Part of a small language model's weights.
Size: 12 layers, MLP 256 GELU.
Architecture: LayerNorm before each block, attention and MLP in parallel.
Each number is 128 + 24 x the weight over the matrix's rms, rounded and kept within 0 to 255. Layers, rows and columns count from 0. Numbers have three digits each.

# layer 9 MLP down, 64x256, rms 0.126, rows 0-63, columns 128-255
128136129166189118106115167101162090085154132107132146131115106131077144113123119106145144135161163095134082139136107101121104086141119148141130138154150183139113118136150156120119111135154110127115090122128115112094131109099122160170141117110131106116131076088117093120111124137130106105114146123115109124170129161153128123125126088131118123118121142074109107138124103153067119129105
122126131102105142100130109143143162109084137122161119147129124110125110091146151124131145176160122160145127126112162146135130114120137133181108122110155129137123137124135108131124181120095121169116122137144104111167147114137109160119117154170122126148128126123149115131141136111177089122102116100150162094137115095161135131169118150060153128119100102105143148016140150104154127137077
096127092113122130157134121099122162126112083081125136119103130115136113098114127097157124121123135086169138137145138128093165145121140106119170108160121140145118139130163110152120123146137132140147109135110162143150114121145145145095105092111123115138116132134131080114117137138112118103155108150112118159137106167114122103161133118111134085117143124091117121154135137100145104117129
097161100116098147107126152147118083131115155108113138101095129098115069113076146122092119136142159132150220179093178135120155123142114162177114137116088130128098109112128173124172085116157106109085131141150146086150124145103102153103108112114157093090129153106102098088154137151139134130119162117126140156121094165160160101140122088065136106111147102126134102124093118162136102122101
134129150139156125131119091137135161095098124111128061137164088127128146151125112095103142149071053168099142099178142129123166147130165116102163108151134160082117131108137129125111097085093108102130150131078131124151140144127118147128148134124106128130124136127114096122128119156125158120124088086122140131115103134153100096114112093086138157168146165155130127119145146061158126135140
143162150125122113131146132120138188123164099186125113109091142159143104123121104111166085101147146127101123102111092108097135123137139140114156099181110080101143127105152115165133171115143136118145111142118144149102087085153130096184149091168120115141159158148141152135135105151152150112169122188104133169127124092120135065091136160149137153141169096132129150155055108121101127086146
109086133124121152116124143141099141167112135103116126115112113131117138174160168109115124129158151123157058146146141145100111098125139105153133129129136140113144140159151134158142142116128139110156164117131098130138133107115112114151142166107131149145099091154132080106133125091151118117082109134115119115086092110138103153116142160143128149106094116128082119088139101136143128146076
149100138141142122103117139054166149184124138113137162124147101163120187134115117180119117094134130086131072129103100120106116098165147139145180123133187126116162091120137141142098142170146133101111152141142094133148110111132144131138094124142130140127119142093149141125150106130156137150142148129186132114179110157179129176118126117094140128123109097118127108125151144120113124120148
168131151153109107178111136126147098130113100164122133131160129157124122118124129103107125110144132142112128129122154101124137152147121128159102102130149093154183062147151131116123138125098131100149150126127147156118122110122116154115110141085130151113142115133101166160134149130113122163114129145170100089146145151119091104137118129116122128123124108121122125140087144161156145157180
123139135138085095132124102146135102168132148100112146133135125089128114147114138116128104127126142133102143115137140099155139125145107129095123107156144125112139153131128168131135106126110117126140120114108118135082111150119142095113159116141142106122127138100151134151142071135132109121115079130170127092079129138116123098121143129112123077160139136082156124139122126125140110104136
080087131134128105153120131140082132126124121090122118109114115106128118178122114125171135120130126110112109162152137099129130135130141118139125111150116102064140126138123130139142132141139087073129128092157061103097160133137113158114106135085105136175150152115141137154135102171097149151079091156141195110101195126133140119120157124104145138127105150135127105055132097137124136091099
115138105128119137162102127162139142088158134119144105162120140102121137105130153075126159171078118085099124120122112130144159110147094099083140126160134159140082113118117075116111143091142133120125114119090171092108108121113096112160159110120149155093102161108139108103135125108124111126145079154083116150117137090137132164115108115118116131100153148140136139100145177117126133101112
111145109110126130120127160089126134154102140120152120119147155140116139148170124155124115149096148162112142131118126102129136111119099123142095131081134106113176149142150123130131128122124123114143096113140118149133108105118173137106120169121117145103119125096162142152156116103094098103140141104093113093108123151168102136169157095163152122113092108101123160143127116141117148131152
197137120137158100187148098124142120112149144139175135127188095102126091136106115119136132163103138122120116106134135106126119158160135144172131112124173129138130129110091099128133100120094111146140146122142141103083128124104110131124100104108116124148148096138113109162119139134088132147176109182090087137199177121091181152134124125094145164125099143135129098134150162166169154114165
138139128138173134155147162142094146171169116124134148113114114080155126128141149146136126160157119149149177152135107110130132167121139148132125162161138138149156126143142140159125079134131165161137132144144187102133163133133131121135136134120123132151152145133115126135133119185073127135108075131117124105104148104117120119157126152144126139161139160138117156167169114187077149129117
123152139141146144081118131094145119090156138136128136156146120109129131091120121122107163177137136110127132155110139142156153149166153152143063126141104130125107128122094089132093139138141130101124128131155114131147095101107141126126108117147113133153120111109121131128145127131125154106135116095129124098164111108131123128157130062167127133120122130112088103156134096152115124109139
158156108107139110144150142115087134150135121106104085123119160133091101096131115109115156179136137087090137121100129092140142133113107159150135120161128098125126133116102112144105174152124120152105120116111150140114115108139136127120100117140107106104130090133048080124114120117163135102127148109199091145157129104117139084125117140143124130152161105123132146135144149106098131126138
162094131154112093123106129116143166138087137174150121146115109137140180076105087135132129153158143090163130132095148157117100162098158105135101113104087096129156113122140171109151143151125108141145179091155116117132160128109133144173155157117083107105169113146183129112108147120141132131098122169135116162150165108158104162124151096130162163115083078139125090068109085181158110099132
166122108097107111117168111150083136132132121096113123161138103135136155099153108130126139145128067114120146081124154169143146105147159154158145130102152139136089128110127173133120173114140108153101075163122118136128090144142114137181129130136096120107134147135181153120121157125092188085094132116115151123133134121171131152130129119125130110132139164160090100112123139127119118119167
128120158101094166135105173162149127151131154143123134151109120129121161101139142102126139114132119171091134127098152168148136123118127129085149163118127138130120109100124176181149093094138172154114121151108141124157123096119158143137139142142140161115106107129136139107133124122103155113165152126137113145129118148124162073121159115146133133142150091125113169126134110104132108137112
115157161148146114125142101155107106135140134171136153108129134151108121153146136138140109140137161138135109103152115121101087099164134143141168125150136116103116123129166144128094173160104154108147121121140140157111119123151165128147139165091144133111107127126115115094124162133128095123127119118095116175122124108151075158123123137133122115131094096143138143143088105146142142179134
141137114143127144131171122117114149132122142074111169115129170155148165152173118128148138143161124134146079170152136133146140112143141108098104164073145108086112158151128103135113155120106142153157136152141151121152151132128147107166133150139130122111155150144129112153138127101141123140165119134135114164147143114082145107133138144142130122107137121136101147119076100123098086156120
091125146141147117093103147145095162148163136105118120139135110168136113147141132123151125109133126155124155115139124094120126123090141153122103143141111143149127117131105099100133101110159128077158120107133144156074133108135122138117124144121145143151117102127145122108163155180149143117074102125184129103125125169121133145121088110118100092152167157148169120110138134115132121138109
126139176104127136109168115153124116108153133094164157119120128149127152146114139134119121130134127125124127106158090075135103119141116131109158117167166145106131100129169140100114120144116131117148183157133138140069143151166128125150096106134118129108153151146113122121128145107132096158166146119117141114105132140109077114102159124091111110135115115101126143117129149127186139154095
079122131137135129148183071120108113153143152199123134201139146098119099136112153168106153128149099116072136148108143130111131141104126124230135101131106107165097109127101141108164118140115099129116149144131129162137136162120125139100133111128138104151154114113174115114111121108155103104152105169145106171125132155104129133099113125127121104153142168130157146149139161115185119121140
122141155104118118129100129103128208110111112115143092104100131146140166112094099135128120067134106113120141113144107150128126123136107125145164141049142190124126059095146118080125135129161088158116185164132109092116140090126126139115117148144120110134135104129110123121128125136128132175168081132124095143139103138100136115136147148167129108108121122166094167137104111167109132128169
171122165116148112145099109119140115105138139131143118129132112125126133102142137138145142111043139104125131088129156087131173100155108130097089142086127134108155119121143106100124115129143127112131123141118151133110133119137136147143131097115142120141140136135114165140128164080112153093158131137071133067152120129136131113147122111123126139124134088133131103149128144120123130119173
127154106141119156157120089142135144100138138076152108118130133149101144144134137126104117081159167132116109135138157101153125116127166136133165116082138137106133113137140173119183130130151142117142148133132112171094140102112139129147126115168157151152114103101128115118124095136182120153117143116150127102127098114161204168130123125127149128146143147166117120105139131121074140136073
127118138079164147106161126137174127115146091188144114125111113151115104183147103150126122190158104101157150123152082122119061214119189126131146117137088159127146172096128150126172133161116113115122133165130134102111160153146110127101083089067102133108131167112136115161121154157110151162092153102152164140122117143123161158137129117131150167106109149176121132151121123168045177154136
102131125139114138092113154150129118097113125155146086141127117121147110132136153147123117144096102109135084129119105141121135136140083103116142165141122101153129153158125109125114106110113148170148135115116170138157132113130158126086130146101169140116160129133181148137107125115108122132167139171131120138128187142162122118137151130138124163088113119102138093105118096141140125121127
127146178153124119116137199108131125153141109160133148131151108116163083123139139085146113152117154129119188127063125148144131124143103171092129146120121120207116125111142119122105137164142130167134129155101138149196108145175141092121151140173135132103123111096129190139118126163096130147134160154096149161158127118144146165139097169133106091109151115101160126097144139125054091138140
131086103133140106122134087192134123148098121143118117121153111129130101120137112079134155170097111155123122103136102155102112171094108102125139111101192127169157160117126114141131126104144134154127086143143134114128146171119105118091156135130130138151114150164133147148110124106139133088150103113104108136139183110144142052123096132066126122153150135159143128122137166121151142106138
100125126186137134128133141187147091134140131129119097138081171133140124118133139147122188101095125135125119127127146173133122148131102111118142146185104051126114114159118147134108113097140098097111147142128119121142153155121140156085098145099173140102043139134105140134184133095120141127100156104130058146121062178069139113127150127059078106142146144157128111107158123126147128141105
126083090120162085137126132118149141106147114102078165065146147108133159131137125135105155081142128116120086133137184122128146115103117148143121130100079140151140121140136116124146137125144125162100106125130118131156166128123112105124145114133123132101079151117087128134109118123138134126120163128139106124095132116123150150127157101113131120105091106150102103130131105122096121152135
088161173154146159112124148110147086114132134169117129123103177132114098137108119132144124157144100131154180103139128143154127119137160141099127124148112126124161140106134120103113101157123155094158103151118125105118126107100127128133106112158133144134077145105098127135149148127159117094117124096143134133127104139163135169174083169106087121142111155122131140116160105130173113123120
105148113173087118102107129133125068143104148142138128113115165121105135073159162150134148113171133145114111124113114140131113131120097159108107132130086167097097103155114113117116131128122144108117143084109124142102093103141125141087062139155125159119098099137075099123121126157071104151090170120120090139123116104159156163138137135116092132126146166155110185097120158120122111124083
136121093123124115116097130166128131087119088144138127113089134128104104121103100122130109179110095117157115132133109141099137088118112110126132087142136129154134144115115150156137130108087125133109138143116093107096111081129106134153120131133151137104125146133153142096109136148096116139108075146116147138133136144125162137089134171142088110099114128105089120084139148127135161115133
110139118090160141100122133101132155167078134116102129111119139134128116087116128115130136148111093135176090099124129125122114118112126105107156110138150117146098148108164107110154146142140112130126124113146149091091130104119107141085139103129127111144150153096121130135101134128122106152092148136185149139127133127095104118144111114115094117150149175120167112148135123083104164127083
111108130096130134151117140098174144119146115103140146142159089147086132113113143126106134118112117095111104131122125120147146136101142129139089108115147081102097100143123138148111115112118142094156108093147113128121103144109122143144134125090147147097132125139099125130129146148166107118139153135125124086145148119144125113100157134107114073109124187108127163140154143110127112152097
151119158127129131149145117143114110172085127120167141123131149131138145131107127100155097057119160177109144164120124165163131128127165107136118123119128154103099132119111150115109155142161149149092169152125109129149135115152118142117136141122106131139158116132175109122129129135060146147160169110073140133091139140150123134109150125177167151124137155188152124122097120140071151122140
089097118153122123121129134099158132112144112131111113123152120142144079169146107112143162120122125098136120083133142114147069149138144114122097107134107134206118128135136122127142133087138123128127125127119141151132146169113151105114157133114128124115113122115068133181129136077144145138138167127124125092113133099099129105123107109137155084172089148147116137095129141107097106123112
127111165142157127108123123102097096118132142165160120120162095125135098140104108158145103125100095122135129130091090121137137107084143118105159148147082168106151153112132104126150121116105147127124135157147162129175079143140152109106121115152132148146145123137076106147146112144111121101092113142058173178120128120124155110075089128105203181084138066144165135219121138108188131111133
111160154117166151118107161102099124102074143117154125151132156065135092139116143072113123131098116126105161113117145136125143115155127116147115120161133059116080106144145105159100128101125173114119132175117121135173122172100110111156147140124121126113136151085124161108127127111146131138136152129149136145117147139106084117143135133129107156110108095127147112175123116114141149156174
149136075151078083132141148120123107133132129150147110078140154090106137165146127154112131121128132144146129150146127088149126163130131127104094126124118143111111107148085087138099142111125113088111140136104104082127147137164138119097106146138129132098111091148106121154102109106162125203152136141152127076117148121091108100153105123142139156119163126147155137133129126130218132118143
131137111145105131125113104108110145143132144102119124126128146112128150103143149097134122066112143108155121107144143149112132116144123128119116140124087156113126113136108068142139102093111126158154097119143094155113162142114136136147163149070146139161135118137135128133133134107119128119139136159129097117135161128172124123129111125152117174143127129114095098136179118134155124096153
136099117120152137133140099119146126120126141091061085092119113174163146156151119122108129119131095146149126127139149121124114095117154082128106140112187097110160125098160123103140143128122104129109123143146121158145131089113099140160143143120113142156136153100152140142117124131163156128138120114096116123131159113116117124130113115111122139112112120144108118136135088143084181135175
167108116148115114118135131170133124116152100114144060120112106123123177138101101165103133114115097145113108148150124161110116160125134072140102092091124110120138157136116155135125088108101098160111138127105146157107120172116101136128082121131092143125119136181092126101136146117073169123130130141109130110122119136128140159099157092142131140093133103155108109122107100128124150089114
165067125120125165093114111134163149098122106113147200179132143139152138148154096092142113176146199144131135123113120116097100146177127120135101135163171137108162115102151122112114130134153095145118124136145115126171129116150110146161129094134099122170132104225164152120133151132088130146113080126125152108159136128119091128107138192127144127148110086141104137138132124158117126136179
125124147107113161162083155123065114116136110131158122132126137059084154112120118138094123130142176130110143164121136082138136177143105156145090163096127137118142130156085170092114104153151143091134140052142143135146112133103131170109116137141131111125127084131119102131139076153107087135214145102175135108096117116138083100164109137129073093122156127071173146129138123147161111149135
130133103124143129156123146121114155137110115138113100135109112166129109152116132182116130157115149137118122100165137130100129155075152133143114125115091148114151099143095128156127122141128112125092091087124093115126117185126138124062113126097118132121111124162159107122151148089109122150124121111104126140105115086147108153101115143128151093120102139090123089142126115133138129147132
150132107124110126144117101132155088123133141115127185095137133124141123154097122135116091148109122154129139160120121138110155116150136155113115140116145105141117140130087146173133087140072143124123077122117167135131114131130131117128125133121134121127142158170148145083159120144141126100138153157176145137160103149123116123117146139123123136123112122127135153150150134137162134136157
095159138144116144109152118138125113122115111076130127166133153101125158096119133086105143108138097141111136151147106143133112110141111102120150117169125164145114136108136157134146115115077150131149132111079139080128101107075105113155122092123098128146139115133164134109084160159108116102116133145117153152128143102139159152123142149164135171128112106122128104128131095132088116076115
131089189100121139108121137139119167131120138151126104132125152144146183129140157144132117098124137147153158151150115145130072126126126127112142137102099178135116160176159153092099139132159152097139097127134124129127122144150149111131151163163163154134127162089143138137126067123107097115131123099130148118086129151076124123131157159148126118168175132078110152111112161082119080117137
126144077131121172137155123043109086162122152113103152141152145141170097159148114135144116115154113100122133130130130137167117120124118131115207157126149103143159127111136155144143146138172133154108151143139104139114134128194115092171153103183089108143153153144122144125117134099156123145129170156124143191118150143144057150146156141165132148181143175177131134080132126165165137119092
156124092101135170146115120125147098126171152165137128146115135170120132140095119155101114105120113136140129115165086115153120127096120124119119147129162127099132137159130172122160168111173122134111150096166147101128147141166148091144129164147166124098148126171138156144151116109132118143135147105127157093096113151089111171119157113147131106091111143147155133124144144117125109121134
105130191072103143189094153106146164127155113144102143092156121177120118139129166160162107092107133124152132098148118162133180112128125154115120149122134145174120164140059111160118102143107108144132125103096109162156138141104130116123111098137131135138143136135138128101097159158146127143120107084115133142121106141108142172152127123181118126136089146094134135136124140134116147113169
139124104124116127100117140154124140090142108153139123113119126096126128113156141140167128141168140132098090128138131131140130134127089128118093161156167104146133163141095096106128122155130136139158110109111101158104130127089132121156142116160131148116138133134129163129118142143152157150085130118132148111137105117083166146134102163148089128110133133099113149178090087113152115105126
162164125120132126083154115155120138111089118145150157146112137108083164128096113164169116095107133149158117133121112143109116119094148128134129095097106160165150114133138110134158159159154109168118161104094106131116117146130113113132145106177107127150118145115117128111116131164187128113150115130144144104096098136129134122121129123147137102118132171135114140142116151118073169132080
192146110143100108152166130093123101132136120137113152144166128145151130145116123102139097130112124148108126121116108112166181155124132087116155083090126155152163116104162131117128099143129145118127141152141142117074108129141127145149142145102097093111117133166112141126121104074114168112158155143117161122145096151156122136120129127168128121083156155163115113141106146132150129112110
114147107141115101139138103130096129110120152152121145131143109139158092134134152142145171094145159096142145160095136117131153121123103132115117140137071071105108155118057101127123110124132142132108126132130131146177137130140150146077116114126159099118115131121137139107145124148136123094115106114094093102166080089123133127141125125119168121184166145119179136151157157105106116165117
130110149149093166117116156132146143163134163160079132172123089126141098084169138149117111159146128137122089159073151116130102100148145150142133143096155091158097157098151129125128146143128132122136122128173131124148140118104140117170132139127154128164152096106096105153095107111148124110127147115171117180160156115088139101126102162128141151104135108128115136131118140144134121129107
101127098112109129141121130162079109105113116134109136125130135127102120119124123135096126120119155130143130105132124154111133123106102136103144135152107147128116138131126128132135126150100132132145147122130154136112144104159131121121142151089114113159112128125128102122106140107124096122122123107122140110098124111124112119104124138132133138128168106090148112126159127085156106137116
113117118129151122127107079094148086135107132132093109132115105158158109160133126170109115130151115118139155151113119127102156105126108150152117123165136130121132168141154110102118108133117113140120147127150096142113139135134135082096166128132143094131120131097161142112132088120177129137098151111172100164108138113121137159108084103161117157161142073117131128129125122150150090163142
124151151110155077138137120174182124144139114111084154127096124116143179107126121096140132075153139198141165091113140165137088121109119131126120135100096121139081107114130124080130136107113153130124073099129146123187126154113113143095156122151102131138143083140145123145131124145130122117103140121124124120145136131124129111148116120126111136181098157127142123166113138098085137143136